Part of a small language model's weights: vocabulary 9493, tied embeddings.
Each number is 500 + 25 x the weight over the matrix's rms, rounded and kept within 0 to 999. Layers, rows and columns count from 0. Numbers have three digits each.

# layer 5 MLP up, 576x160, rms 0.163, rows 331-497, columns 120-159
495497478502474482517496518488458512504514518492481467528497520550484443509523475506508482510493441529507476540516505496
507509513479503493501488520493526560494496503519476493491512546527508505533499533514456491505496520526513518485528496500
475510516483481501476502506514508509466494500476506488466497508499505536519483496500488483505495508518545475514512520458
492494508477498486483516483503509476488512484527527451452527480485531501499479522502491511474490495480483536519461496530
508499523504471515508533513493480492512538508511502502494545527496489510457501523518503490491506489470526505490468494484
481525516550470470515523526491464469497482483501488487528522508493490488507509520580519544520428540506526492537479513494
497487531453493493508510531526453514519502506506541525514543483541486478507503510507536479528521508504495497483521503508
524508470476513504495523565538529530468476537480517486530507484466517514516500490475475487500491468475497509501546529498
506480494460505497462462505515466493462520456493533529481454483484510503502510465506525509517491475469498512462516495485
505504515480542578551526478521462459505506495452490526492474508507495528529548504508534489463481509521509532489528472482
473492482478502458480483516523496488492493523525496483514471554506472458446497461498490504533493513504485490513501516486
537550507461451492526493530524528491500489470490471477498491543503472491467520488491519559518522528566454472500517520465
476495489507542499509530544522540519484491486523484505520502498445481510517464562461470472508510475472492492487479462472
495498478499452502508550522456509514490519506458500476488497559513466508487527586504457467442485536490495510497463517508
505514487533474460467530501478458541485475551472514505468561528487495446461512530457486523506516530509499500477470474518
520474520480484488440483524510495477517481463521508456521506540494482539458468472518545530492514453517471544522414547479
489517556498538498503475530543505546515499496516451503577489521532534464487479556456487440462504527508486487487455497503
497530492475495522512533490470498471507484493478482495518501495550479491520512508551500507501478508520484472498525506537
473512517501480505508458512508472505471549494482541523476509549513517497526499475509533496489506513506528518491514510463
474508505524484493487483505501541523494467493463511488496528481490519486523505501487520488516501547548504500522477485504
483464501497467470536522484485473546480533548464481494499511528532473497473524514516523458499508443546523507511487545529
513459506489491540557503481494487492493493486478499515456444538501457507480518551527487494497546475498528523534507518506
526478543502505605477467516444466454501509483521533526485537511431490516447449518511503491469448560486522513500513520538
511527459532491477487529516503536496488510522506512470484475553513517459527516525524499478512470477525500492457513516450
502468484525524491477469524456509474485489469518517511466436559520455498505517461473510478513510517488493529486521465483
521520514502534485534539482506498510514506494493520514491476511482504527539492469508482465512493518533468508492538511522
498496509498485497529499507504486506482476490533470534509509469482539485510532515524487504502516483479470532462521472497
522517511499465513475532474528505458503475494486493510475497496501500545508517498485553511520463524455509547499564496456
527482475522490456491540503520499503536521492469514504481503485524493495493495484528526465503537506531523497489545519494
501486535477483509504503498462481474512468523515510480482494455486538505481464486483469516490501485469485444525525504570
506490513474455500507503525518496485491509506481500513523559496489475501469493470496539485485498488506516519524497496558
473521491499537441514531473508499475449487496493431520552530501460513488502510496509537493488501490543448563519478534478
478494530530489475486572530531514495488459483538452487490519523514465501479492502466506479496464478508509499505497528522
472478479448509483497525514487497513485556480472468493519505527496460517483505545512543459487495488565503502488458488514
543473508459490508503471482519508503494552511506558522510482506514528514444496501466502491528522486481512502528538495465
504482497472529456547508559524558481508495519524513527485538475469488471511490471532507505556443525496521514577467465517
527492505500528480537521480459498492513548509481513497505470473460537532501486491493492535507478490530513503490501471498
542535498533492510505484486515520442489453507497476457479524477511516523487507541519514496523479483489505503498503502515
507485472511498506511536510484535504507512460491488530467488511517478478499482546546492513492508489499506464504524475535
491511478469454471526502513511500496498555477500472505524492494471469499462473519523521484419485528506481518490519475486
568474519500493483490523505513444484535501489519504482479554471493486496516494495492511538505517478466454466492501486487
524487513485503511526536533487505471504514493500523537511487526480542477464509527478494501470490492498531504531507468493
523475537507471539508501490537478486496539512461480490490536466474483458513527525505475528484499538551480507484506523475
550492516503425533498504485486520533497531512472520504478545514510522505491471495457487454530530541525477499507494484462
506525488520479466494545509480517468497538491506561462472532493511473481514537514465544505545514538494512523481521499501
473504503507513555479516492533498489522464511484468492478512535488497490547477520482487501499510538500456492523503543515
543495486525493484519486515482499472502516491491491438457520480513515470470505524457503496503512474498514529446472512485
527500508464517471514528498506502468495503473511483518521518506485503471528522504493491499479467538486485500470516520483
506476505532464505475503499512490482501551445454503538521530510484541508492518489501492474494484496535520545487548504505
479472516468512491496536529551459473539477447486497518474511531457549491519485457552557497481535504555491525460478504537
492469468503479458500490466517517538458530464476482483527506490478417507495517497561479512508504518523477487478500511489
521509468471508547464503480511544517443501472456517518436510471489522515471459509478510491501518504526557500516514464531
487496519502542496487476532553481522479494503528471522474494521498474507532472506527492507484550512504527526488483450542
480515515503533472492516510520506477474488488500487517494483443476502542524536523510499487529507508547509558521505516480
502458525499514502511501534462459499505520485517516507490510473530513520541521511507515500474485495464508531520504512520
544461520469498481495514506505506508522512518513482502505530536468542500488532496501483495514506518475526500511484470468
512478480539493481490500487491458516470533488513518483497475493480518475479505527464527514501528469501438484502502456439
493539480500473522467520516498450475487492493484504486516495461496487461473506485484523501516529528503487499527532510534
491492472479479468485552467507521461509532527523473521507504501496498504498503561502501492498455491535505467480501512496
476497491490509504538479548477487534500498532460523494494488497506456493529519490490508504497487530483505485505457514525
518516526543474457449484492479480507518528519530417504540501490510479479543507485497566506540496507461486501510502468461
502486490507468534506496500530486508498487507498524512475508539465499494516542465482464479552483490452535519457515457504
512463493536535514483513555502508507509459492523510439484485530471516458512499493556577481515516459521526475500454524517
516484466493523516495537494512504479457542539521446457471496525496545479528476496511520526478515485485516491494497509473
466496499478503497464502543494487506499560462518487489504516518501479511480528462526466491500481469492462513504493479500
492532543499490492516527510511498520467524550508497514425495508474519484503540492439514481468524446529491475531498489458
497490480494480492489494491489453496500470503497523462487501492454530501468488551523502519493456471486521509493488480494
498477463507511437510526492501526517450471518469506517498545523491487518547485507508512520498472521510501534519479495502
494485466490522504516531481515510478495498486502492510543505461530479483528476490552482506489474484513473501467517478539
530487490483473491484455555559520477478530527497479464481551529500466514487542495516486460492476475491515484537502537494
543477535487463495457509475510515508460481518540504445471502522451457486509524511487534460484529518507465559525514457517
497522475453495471487528513459472539498509517507519528458485464467489534515475518521495509532482489469536519521513533511
499502489526501494460474515476481500542534512516514501527503525489522506514506500513485525479475494524492467510449470506
497436474470483514516486512474521481505529509500521542515537531493505535529493491530502528494504526464481500509453539530
531518480488499513502528490494507473481473493515526474514479540529506499528523535479468504468548493514540496498532497505
497522487515483478501524495469469473490508523512469478536490492527510510563519556488520534531492441493493501514455463506
497498517483536496548513504508528490494522523472523516467532524481473488523500511508518477520501496510546490528458491532
484533498489483506536525523505458499472475533494494503514475510471506498509470498488496506470468498485529509501481473524
482525494458460489460488427519454473477567486503508467542519516531481553477505520496511490481511471534506486515531554517
536511511510508496512497520492484477514515558502505493495519482491489500489479522491482513504493485493554495504502475516
498515499494513548462501506526494481546487527456512473514496523466469448492517513458513500510496504500473482497504506458
478482536489535462475512482495489493509520465479522446509490508485489523496486519532519507519504491523524493486494549500
477479497507510485504510494505488500518516528517505506522533500548459515478504521497508455535543499487510465487524525478
493543463477475475474536517529523519510505472490457502517498527518527462508524446507486440512519546515479469469493502467
499505482516489470504497534522483475512455465531464483495508509523487478485491523493482512477512495504540496525492551496
494513500532527492504504515522478470479481471517568497509531505513504505470540544439537484470479490502531504506460531525
546533529468524474450480514531465468526510532491499498510506538473494526490483522505458529464449522546493506487500521496
531487468484496478469504491501515463501519538474478540468501499456470506473531449495511484508485528524543483499489489489
485505509496512494510502502503501493509536483511489486506514507486508487498532490479508469498482453532483459481500495489
470501534513464509497558517476488523483519515489532478492523438551479505473468439535477478535530483544492500516489515485
537541515528485498481511511548499480506504498511495515488450485492486496516478479510507519500498492512516510515546528472
489500495522522530493495486504416520521530510519524474589524504493435565496497493475518504515474472500483481501533516477
469504496506537513477523527489486478493446549473520495501483541516493443549528501488524495532523527489464511532491508462
469553498494508468496485512577445503496476495537481484542532561444483496486503541488554452492518509529493479483467525500
517538537462478505518504487518455511514549464490495495504507492493518506508489507501514542496521504506505491484509522490
512503511481513477523507464488474495516510458518492443527505504526469475519515485521537487523471527482475427492486469574
512512497490487530511492500536502509487506487474515483495496515495495490487509494470480505515527524495493489556464498523
553499463509516439482481553493495501476517506535541468491473515488540508524512451483454499539524526504515509471516510471
504495520481490553479505517470525490480528492494511480497514519483498484492503526516501513548552481497469477519458493524
478550497478556519533451493497539527483500540519546460509514493460521461498515538502565516426494514514512518505503514447
525487473467539536503513543503508536540497481519481490514467531521475473546506546525499514478500506534496478492481527499
505536520496507505532528500503519489508470509498505462538510482494505493499477511524536509509497465491544473468497504499
499495476555528459493513529514520491504488511519501519514516492490519497458488460479526493474495521485504534491523487498
514485478480488493516516521490482501472524481524530461481530537508477462450526527459498527506492452497466510503501471499
473507486455515500433498489514488507489494479475489469512538519547501521559510492474519482492485473548496488497468568539
546494498495495499480514529515516510487529512524537445507516517472502522528482505506503513496492517523522450439504466527
515513491499466448476505525560444500493480497490516521523495485490445488504532471508496469515468499522508495505466508522
537503519489523488519538452488512474503545532463486506523455484444497492490419502534495516489481501528508491496531490507
507510497509483452473479522504535525493498534524525468529506500510503499504497495502455510471525516509492469488496489497
506503512494467467535542520480488501544529439510521456511502514563490494485510527495470508471472494529514527489496540520
508489482476502530568493486480465513469532478488484490509496497555461534440479483459502525489494439456518549522533521519
520451515459510512535530511495522473465480480506536477453576453467519504471480493489533510526486512447545517462542492458
474517513533505511463556535503533473512528512504517515490520508454538457499505459488510507502523517534490545490476481465
505468499499530470478484479516524478461538522511515555520542513477520506516532496525516511457505491516487499491501516485
511483517479484541503492495540516525509493530498451455533464520476522542509507508478538503523521460506485496538487480468
483497505466519500468492510469502479496538435446509489473521479498481524499491534513507520496510490465536492536521486487
523526501525501535537530486497496487522510446511485499481470508501480461527474496496510480518481550531498520482490487496
535510515452519528536509482501515487462511487464483493485586505475436519519452491539479497542496472472495482517550501509
506552498485493501489516535509516461517481540524500491509481485467526517503506463471482478531499602505523513495488480463
508506508481543468522530488509486494492480478532531509501496482504510509488465516512492513480502494491472480533509533501
447493493486495494523566514535482462465502466445529511468540492499478516485479480511489499515452439506496476489452459514
560504490491510470540555499488483466498451493514475507507483476466496532499452514483491534512510495467500531492504514494
461522516519515466550548508497488513528519469483492501472470498513511458525522451501545483516493492544523495462499465502
490471501518465554476491518515505571465455521445484497476496539491509472519453527504530513487505539503467532486508486503
489512513507487499484475537478455486498537510480520491480500475480493519505522514464517508516482502510486509507497452494
462528519499495501516476480512447504480523491513462527469487519514479492527495481497448470522479478472491507518479515541
508441496462501504449520471513461496485503500511514510469525493482529507543468481508511529455524537512517457505472485508
493476528455482478485486474508470514489549521517519462553535479503456475531545517443541490497536487528531484483492464482
488518496471503494530516527478511500470517469510489494510523496493501518499461489527460490555497470516507501508469494527
540512502527494486451503512475498503519519527496460499518465498461505497475497503512505478508531473486432504518486487466
494458534473483486491484465539473502501555473505469494493477474500523493497521491500546476489521488481483500490503534510
532455501516523489512478508466500439496505532482504514478490492498482483548500542508490460465515494514525519541582571478
514517478454500469500533497506508520517485506502500501477439538446479468537517497467554495505506512520503457511502538497
480538501469497516536521496488517486477482464515525484453489482474459498487554492471493532540492501504491502509492479530
497465539483447509530530522520476473508441453510538493467474490498548458508516505523498489515557476528494489492508479555
465474517478447471579518473520551471424550476507536495475535495522444500432545498502479463515501484490502522516522509462
462480489516512507559493462474521465491510496482468503483514491497510487494525516494495471506494486476497502505537511461
508506512486477469518503563459469498456496493491504483462557459511515500514479517538545531521476508486530504523505533525
496466499481515478510478522469473477516507483505501489503556552465514520493490483495511454493492474529528519494477492517
506527515515505469523460501501496490487496468504514505471508527503532555492468491540507503522454508518533499559476489546
493485521504501498503499533484512505457496472439511482469534455563521499491528523517536485475513505495520553467497488509
499490484511549497526492498527486494503478482447518547475514503522525443489502542465500470479523476508539479476471528510
554459493442537489490526538539474457494465492526564492484526518493506483495473504544486499454436522507507453514467513531
491514494507459463485510522511517477491487527484484477499502483502473495457525509542473437449482507476556483522529528522
534474494448486504522484488480499527448450456473484503483484501497487506508517511473500484471490487528572516497527504485
561495527440489569521523530444471542453468500517453475427472540475463477520469498506523539454552526533449546448526435532
514538499521550506491480520513449483536487490474506484491477496466508487498481522517506484536490474499504444468512512475
504496497516516507512490555531494582511490490494493483479481511479516465506462519542486501484510494477518489531516510478
524459537524517497520474503513461537466503535483476482490477499494498489498461504494497478531494476497515530492541483506
520514505534522495525485490485543469486502537500470533483550472478543475510530508496492495513482528477484530484501504499
510477497456506498510512522532522524464506507544478458513512483476532452496505487498508542489583507484496505468497508501
482556496526502469476500502532458503497484470488488482510478482500506483572483514479528468530531529480536529476514517500
507504506491470471484476542500500508477511514521530489540498488491526473516493428511527456497501510468529499473531492490
507476484528521521489507498520501482516504478471456498472502509457531457528503510536461434504475518518462482495502508481
542508462457449515529503483520501531450510458482502493543478490535457512521546522512554544507521467468544474502451472426
487493498518466492537481488479547502458457521481486512520495471506491500486572497549494498509548486504525506458486464435
484530511520525500457508482505443463496453488463469490488557500499497505497501522539512511503482508490499511512490521490
541494475449487563508535536529524490498511523461503487526542514527476493512478488485460474501538496550514438469516457500
515470470482479488517522485500424485493517485534491484543498491490489481484507521517503496517533462517479478502512486482
494470470462498506504499502478514458494489518518470492505512491453492485476520497519533436526491499490493497511497500499
537464510459495507465514508500472511500475520504495518545526505505495484479503492513511498500483485508527520528478486517
475459509488512484508519484485513519493490508528460560482504507528499542492482482525512445521536497526514536462506530504
521503532503515491490542500534513497477483509491489474535494512498460477465544496466493509518493541512516515489533480531
487499519497493504510484508496517502523485487529470482510532509553475513492500522457500502501500502513486495530503484508
546471511496535510503520527489523512516572516456533511506538518461497505516490513442522448505485495540518504444454497482
515421514506431545482457551484513463475548514473481508531501508510533513512485568504513511499522482531502495506526461483
487491507509499482512508470522541496518512483471515495511483483509480449522532438496500492520471467476506521499493516532
# layer 5 MLP down (transposed), 576x160, rms 0.159, rows 331-497, columns 120-159
529510488510493520527475478518479507503470539516498533495505509499489498534529457482504489520501520443534503484461482521
546500508530511466514480506496481498489521461488488473522549475506530521495494491527530516524461489516471495507488499483
452459508518480510486474508547519528466560517533511525521526508482494509497464528457470522461478474484507594505456523505
548487489513518500543488493522475520506517446460492526509483482478478522486479495524514512522493484509500496505473521452
503535525463502507492538493514499536529479463514532488482537516473518513514508512477486490534495527500501500506515524542
498459471481516485484479525469470533505497512483502493519495513533521536480532518539470475517492504530505474517470478541
488493497492508508492489516479519502546461486515500476496513521518511499513489534515508515500523479515474523502521480499
475497571536504490482507500517526482494550479513486515477499485545504491515496491476502502502493500501508486493469482525
588498503538456470515453488484504505513534497531572534511500525494495530502563536517504527474455544494469501493491506535
505506515521518493483512489509531474530445487490518481487545455509487497484495499513498527489497465528460527511511552490
503503514503531516475508490457486500477489475480517490496525527510521485486531507513508491485489460522473511488505518488
483463510543509538449476509519445463559506527481499484536494513473497476507524499491493435505507494496490539510475549511
533486488479501505502481469471444509500486517526489509489480549549491502500515490483484493551492488498477501490520525505
526512508460531496475494465534493492445503506492527469521489525524476524453529532509452513480488537564553498512446521504
510530482513482489522485477496532511512528539503458518540460490493475505505523538542524467489500505496517464482474472459
492477533441519494494457542458514520517515466484484522500522482508487527478535534502514511523516484566495498531500474477
501510568480531489474509539501496503513547526484502471460518572545537506465476577485494422484508533471472517483505515476
475510491499518497489501492507473503507464477519496493528518521485506541499500502484513517472490490479478508481486517488
499487546486568468522491558491470472513500473489532484493566472463532492543491490500532505497471506504540463474529493530
487496503497520477464505471528519478529479484544512521492543511484516499456458509496486538519515503483491507485531517524
502491524483495500512500484547474494526489514512441465509512467504488492507481504447516464514526511444532489486481514515
515518522514458484519510454483471549472488497480509515515511476512520503537515484527477496503513481500507535498476483496
524534516477486497537532471499549513515492495543502493535440511482524501512502469519499551506517526508518461531481521444
497521478499440532489432508502568488523512527508517455531481491487506533525507526486502510515520483503557502508533471489
455518518511518482521483530472531512489498524531510522520488508484502500486494518498521518529489475505533514515500499469
490500443493450520533538492489482478490554536522495497522493514488492455492527557484536490492453479491535470510542454465
473485506492484514518515481484482481472516493478508490526530505504550531502502477499481484498527504498538485470509497492
441472471519495484489444523519504548495471506533520497507500535528468525481460526528470490459477452574531437503505487486
479503471487544509494502504515503504484464493493492462494478508509491526490481485505493503514499555491491506494495539456
511486510496527511512500462507492486486490505484516504491493514522523476469467509502512504521499507484485490500488462487
518545511489500501501507493480514510526505496496477558507512483486497521499518541490499488473528543499492497454500481535
476508513470481463464503452470507544500487479516491448500480528490434498514531499540543550553530481491487473459465510499
504525509540495493499490508497518527487495501462523474517515524509485472541531548515482490529482483484515509505475523529
503479491519458520506459461540512482492481513517474496506472479542474458559523452498480518553504479525520466484494517560
495498497528479468498488506482529521491476489484538500500476468538502473541507507490437526496417457540532488507509495494
526504475517527466549469484499496573499485516486482509519481530502519503525484494503511488554492496533528498519488506470
474509524520474483522486480534492507473480498488496488497520497488488475531499512492488503490478524503486515493474499501
501476493527502503479549508501472529516489522475461547523470533466496508499489477503495523491534528513498502472495500504
459507527529474488457484531499473463507482515496467512491535520505503546502515471489498456515520550528494545502505499512
532472504508528490499465485527516443506491480500553469491490539537511490556481487477473485512539454476495547531479563479
489502529474493513496513462518558503478476482528484519526472502466536530476544521482474476479499509453522539512507511465
479496499502510495484488485494477519493495509473488496514491505520493482507497498530516508493506522522465489478477494501
545529508473541436524518494519547518489546518478433470529508502545499469495493487524487521514496510509500502549549473504
510507516486513513517497510466509550520458485494486505520472452517508458522539544530477547481489513493527427502515486454
515528514444497479518511490485481501517500480497512499465521468500492514513522487503523507495502462494441479500537502496
495465495505494492498485481488519497490466513452477473497502493517486512500485505500501507506476507545463501495473482484
509471544500487497480511482508494511488496524532521496525480511539524481495498521519477516479527490488508532502511478533
464566521503465527517485533523463470492528486494508496543535530525519498479503529479549511487485466475491499496483491487
495523478494553497538492506512488527481522518497508529508502517527520486501479505492533506510497522493501549494512526486
466491534481483477422490529479496490530505498441485481506518532442513553547496513509490519545473496495516524457590525506
492508507496534504485504474434509473494468527491550512520496491506550548490485514469476481489530500510478490470515493522
505460488481472496479484461519482468502494474517488517479514528460507546497543494512508510510484496473497523451498551507
515474453449512476484484471479497491519533505497499482508488509520524510506513509477493495490503511501514494489510508503
508492517519504508483531478534507508506494501502520483500483495540474490490512507515490495508534512526464472504491500520
462466539519501477484468522490475482489481505492500483477470525522534506479517505493512501531492500480514527469530520514
499489474481493510516525498453499477478503493523516492490497524487502538528479494508507484524495480521523501474520507480
486525494576533498505527478499507506477474486465452495511463489545530520513497443502508457451528482448463520508553472516
484513492526529476544486473511466477497480516483496484513500521525500481531547534519501500471471526461505472457507545513
527540488534520497453505516535493511521544518512523504477543499486506504515487485487498503505509494494490466516500504540
517488518532539496508529500497518500494531504479471519496464530506529497473449480545499491506505512497430476495509475513
507462503469519505496523519473535481554522490529465518460513494508450526498503478503519526528529495496553513490502528513
456493455496470479469460537477528499505468487458523474488550543487516471483516489479493525491525499550501533494517542539
566504489482478543442543552486465472546498487504514447499539483492506539541452515483488511504493511497475529496496521491
484509494523485533533500444510488508481510502573484488480516526529505505492422496515476507513494510478534479464474484487
459427460504494479479507506483502519477544504486508497483488520519505531529565492509501519495491525484514500476482491537
477462507538477488500488534534501471460549494522553556544462452508501535489472500496517500471482533474476497538467488487
524488525503530483479474495532514508532519526502514475518525511514456464517486479460482456499498497520508497484476501513
490486536462526490475502492535478478487511477555520478500500516469515496537485487488488454494521505488498483492476531491
522488491541518479509479488534465539510514523534452483464517481511471498498517524481521518499528493535485468526509500472
461511497519491527505480505449492514487505452505529543499502497541455493477506543570559467486491494504494497524480513490
484482490532508539473474553492489535460523467461510517483504539497523469531515492477448500501505477543495487533500518514
467518516504512452492523475474456503560494441475454502498556530497527516533497514492464487472506498464493474494554517508
475511476517458496541518500543524511483511500479495495505515483475495488524546509521439523463468513547492498507487488479
560506497529502457526512463525487481526503449471505488485470465483517503518494473472489514463478491408512513491464474547
498465536532477529504481494507535483518481481472482488498536518470470482475493464473503525486514504513503543524460514503
527498529502525459494499527509503509489500519436519538470492514535467489518544480539455468496528496509500544476524463504
530482539504488464451525503536508493483505471474503494526484485488468538483509487523501485513502489543503504575530525480
503521485513534454501538486491520518501489521529487488480476484540491526504514479495504499474487472470483499512484453456
502527486498495531502450512483498507541510502517498519500521475511546484579474515525496534449459469483482455496505515496
501508524505475486510490459539508531490481481453499492502491484495497469508508507505491530486471512506501496489481467485
485518525512488473496483472503502514499492479498510515502504519505509494484487493514516486509518487480524525485521500496
530485495520482528503469501515513486546515485501486471488500488468494502481533509482439513518503523506561529512488533499
477507498527501515529498477514473491483464478473508507529469486530508494497492534523521493474502510515451494495492488511
512467515486553560449474446496478532502515522520444496494520466504496497505476512494493474499506456499488500491539552521
507486534493493478486497496534490515497508470465499500492517495504523498506498518520498504518486476501475512494491471490
475522508564482515508529522494518552511488507503524501484437489520513451503517515506537522527533498478470488516505534495
520470494498472449523469477520517509461470496517513491472495494498516487480498494478456507484518502498511559484537479480
503513505541472480524562533534478508510444511429507547449473461494486534514463515481555494461543506524499493536478542500
511489532487481517533514498496508481515496511480504512511497512491488495492499514512501462502488492471502453501457522503
473487505515477505476543485520501537532515495508513526467467502514513523517553507500491476523447478500515505535489476515
475490497495456493492501501506508483500517497512502498489500455491509489513474507513499508512500492502498489516475516517
492511488457513516523475465493472498495529519526477506574553449513523550498568489470521522437508518534540513512503511487
478504520485467506481495521488550515520501496541529485500516498468509514472476452519459541455490494521501524521500490466
495488513494437449470526512507605479470529516495549523503467492512505447531492492498450481499435501515536502489470530474
474459520515477521519494492463469504468482478522527539468514528481539470533495525500492506499470510532499508446515518512
453523479544489503548504486534516519479537486509464480468528502514509548492480476494481506517465479464501566511427483509
499513523511500474484502512457535461508478498515518520493518479493518525523466507491488506496506487467497476464507530467
510516484522489489484542476450523494478512498509510481525505512535505492557465481509493503478457507506485492517473477491
527510517472499545475503492546554475532505496550494491465506479534518458509495522490478508498510508510519514497509541490
434526500506406520472497514530497473524533454532492488452520466510482518481510523508489513518523514509511471465513532477
479534485510520500528513486494526474467495531492485548492503467492464468503483475504468504488513529501499461513453489466
521494524482550509487459489481535500492504504518463473472490493538519481509520519463520501459517488502494506488501504488
487484516500486476513517471504501529515474492481523549477476534514482503484506493480499504484492482520472504481518523453
486495497513485502488504476474495477473498488490522468493550472490504539511488499549488531488487493522506494497503498499
488482528516535487524450464474482542502479517496543496503507535518523484475422547535465506527538509523463498534536482485
497492534512509515472496461483483500450532474485531521523550510507476472511505490465473482546503489494517480429501485438
540532524491494508514500509484496491498516499519535499486499482496495515485478474491520531486505505486455488489538502495
519520490489483505511463464491522524497502448470527485516474541443482473525480486507502465471527476511485453486537494508
521475518503481488496497446493509507497486503461491514507508507519499477487489521530507501500469475517503484481495476516
508506508495490509489463479479502498506481499491484480518526519501516480484521491514515497460499509495498494548552535470
543485557511529562485535497522507535550488506490514542534537563484501439437494570516455584536479487500552505506488482525
523511449467534483512538495583468472476508497484501485517466531488482537459510524533491468539476457517452511473533482487
516502492467518490481491458510480522498496542474482473502508472506481496514507531487521476484503488498488484509511477520
490528519508480477480483489477490514495484480432532477503491541542493530480490517519467448517492542492496540472421477484
446488480470536521477453469513442471524528498500495544500464474511536496504478491501510497498511469500550512504508524517
508525503452506523481493476462476529520553472474471498530501522473522487506480486516501529509492511464542493520495509525
521550530514499527517455510556508488497497492470553513462522503538510531560494500492502486488486535535523482478525499488
481572448509504496492512467517553516462537469531532524496501509493505522540474497451477531522499481500480477510466508550
466475500504502491534513521504534520495494485511509475497529509491449503504434513443530480458513442565542530516542500512
491486513504538499494551470507474543473502468519458495529505504515498498509497457551466522492534517520457494467544518518
483526522523508504510511540506543479531539530485491515512533506510504485433476502480489505483474518495514522510493457512
510465462478498532488486530505515545532498548533433504530461510475522487451485494487493512523477511511531480506479517532
546523521469524484474530460510484517507511478507510502492517491510541524477477494481526470504499496471451493498473485510
473511515487509554551492432459471539464489527490511523503440520497510568497490481481527522470525508533512492528469479510
511479451479518570510512526508512511515469546509500544502474476465491519514478447528484528511469438468508459538483477490
490478529482466496527552521511492428463495499496545493523491468482489514520511485469503478483532521506476456514503472517
547489546494509498493519550493469484497448497497488521488523492521464503474557496473512520550480498500473497472523461521
505527485480574477482508531493517568500464482493527504555498472520542500495497531506487533533505531526554531535493476536
517506465493521451491493507493497520532477508534503482515476476553545539488514523515503567517524514501501463490491499508
507492549488514497479546531519510518523498483539488547465483456484479493473505475463464536477499487518511519489490489493
469498486481448491529488466486527522534472486506509488487512498532507554507507505491513512515487486434526472489467446503
474484512517502511512497504477509472520482481462510507537463520515477509497455500516510522495523467526466498478445431525
493494486473494540475488439507525517507484491461460476528526481532521511528489491484493521510511531518462503535500499513
486428507482520532471462513469452504520519504479496521550472541514505492507477507488466473493493551511525496520456560517
506510482525490533453483546457512522540474451514486458420518505574552471512520432515495492519558483477480484407498509505
452486561543427518496515530455557487502504495503518478466520505491388522506523529439520477547510453456487531448491532505
540523484503481466475501451474500532519517499467485520480470525468514519489484523521473470504483536504509497521493501468
509519532505531514478479487491498495494508475520488546457510546523497490499524489473488486508488479469462563439503501515
509542504510488480496504485534488489521501543486491511536487467565533480511473518517471462522464476483533490428498500529
495498453496490440520489460478524555481513535464525485507550479530553474486494523482491504467506477543446499492481510491
508536530509483462519482517499498501514498495536502464482483524475481555519426443549512498493505487474481505515487520531
498485505516491517544512494488523520486476495470501524503517490497520496491449487462511485512484484531503491546479503498
478499480517554513515482530517454486531490457480490521487516495490481434531544505409499508538449507475463500487509512495
485547523541498480522501506518497430496474543556495540499485502473546466495492550518483492511499499517528482463477561494
491505484461464501491507425484514517524513522506525543513473493488485475509545501533505460499524519480468515511534530495
469483468466491542543509502471484514524508489519481507442505511433485510474490504468525548514523524520517493524485533477
496486508474492533471482491500516477488488466482461492527517487499503490508493507494474510475493483501464531521489512507
461460511490502483459506503495487551500507452486494511504470478475523518520500512514512476490538516513477491491548482507
476541475510481512509493532544540480479488481535517494512537497464461446515504515510515456556474551537474540477459500481
467489488509475501485526520484459511496488496472480492479486499497507488547504497508507494504517463522510483494456500509
477479515487462545462492489508465517508496518528537504526506503478531526534499462472472482488468556522510495527485521493
490548447521516538447502492484435502493496504528511482510485488506458489535501528510469510501514483503489470476536509529
530473471516497521451531492510513519505491491509492481473487534489521492505460450462523476501513503494485523513517529513
479534496538507489512493505508525522547521550477482505443472456485467504472519492499463457482496500499490510530541474554
512488508539474492448442486476513503492539526505501477427453539489520518499490473482525501469520456501544502458486465504
545495490506487511495453487501514532515463475496425496539494496491491532502495480528479507508502520506505559512483446522
519499520530485545513516485519511484527433486478509499469517564503515505470522487490544522481507554506495484532472512433
453516521500530498514503517475473519427482462504467453507474527469475535520487517492493510474470477503483494494459488500
522468556519513502493482525535527491476501505466482512517521561462484532481484467491515495506494492502511534480463484489
488551561495502519471511488478489500527493511530501521559504491486542492527500488499477510553517468509519509495505493527
495430493520506500489506522537528498489518506513506499524511504489489522452496497505476481463506495500532531539512516494
514501486520456531505473500515493509544507483495469466544505514518533499495504514506519538497501500484533495492490483474
502481470491497513484518488477498465547536510477499489464511494493533529467501514508505494470519496493493498530534532466
486507505482455489483521490526514495509501506460515485533514462515499499482498523516518509506503477505482493511497464487
516540499431481535537507437538458500508468409561520464473508531514483467517545545560550419447512500420456543550528439505
502539485535532454518459502485510518492518457445506461479496502523529575479465498478514463508523533542490496539492550487
507468501472504542537530530521518506496448503462498486500493531485504518555532469505513525470495534508483474484478498456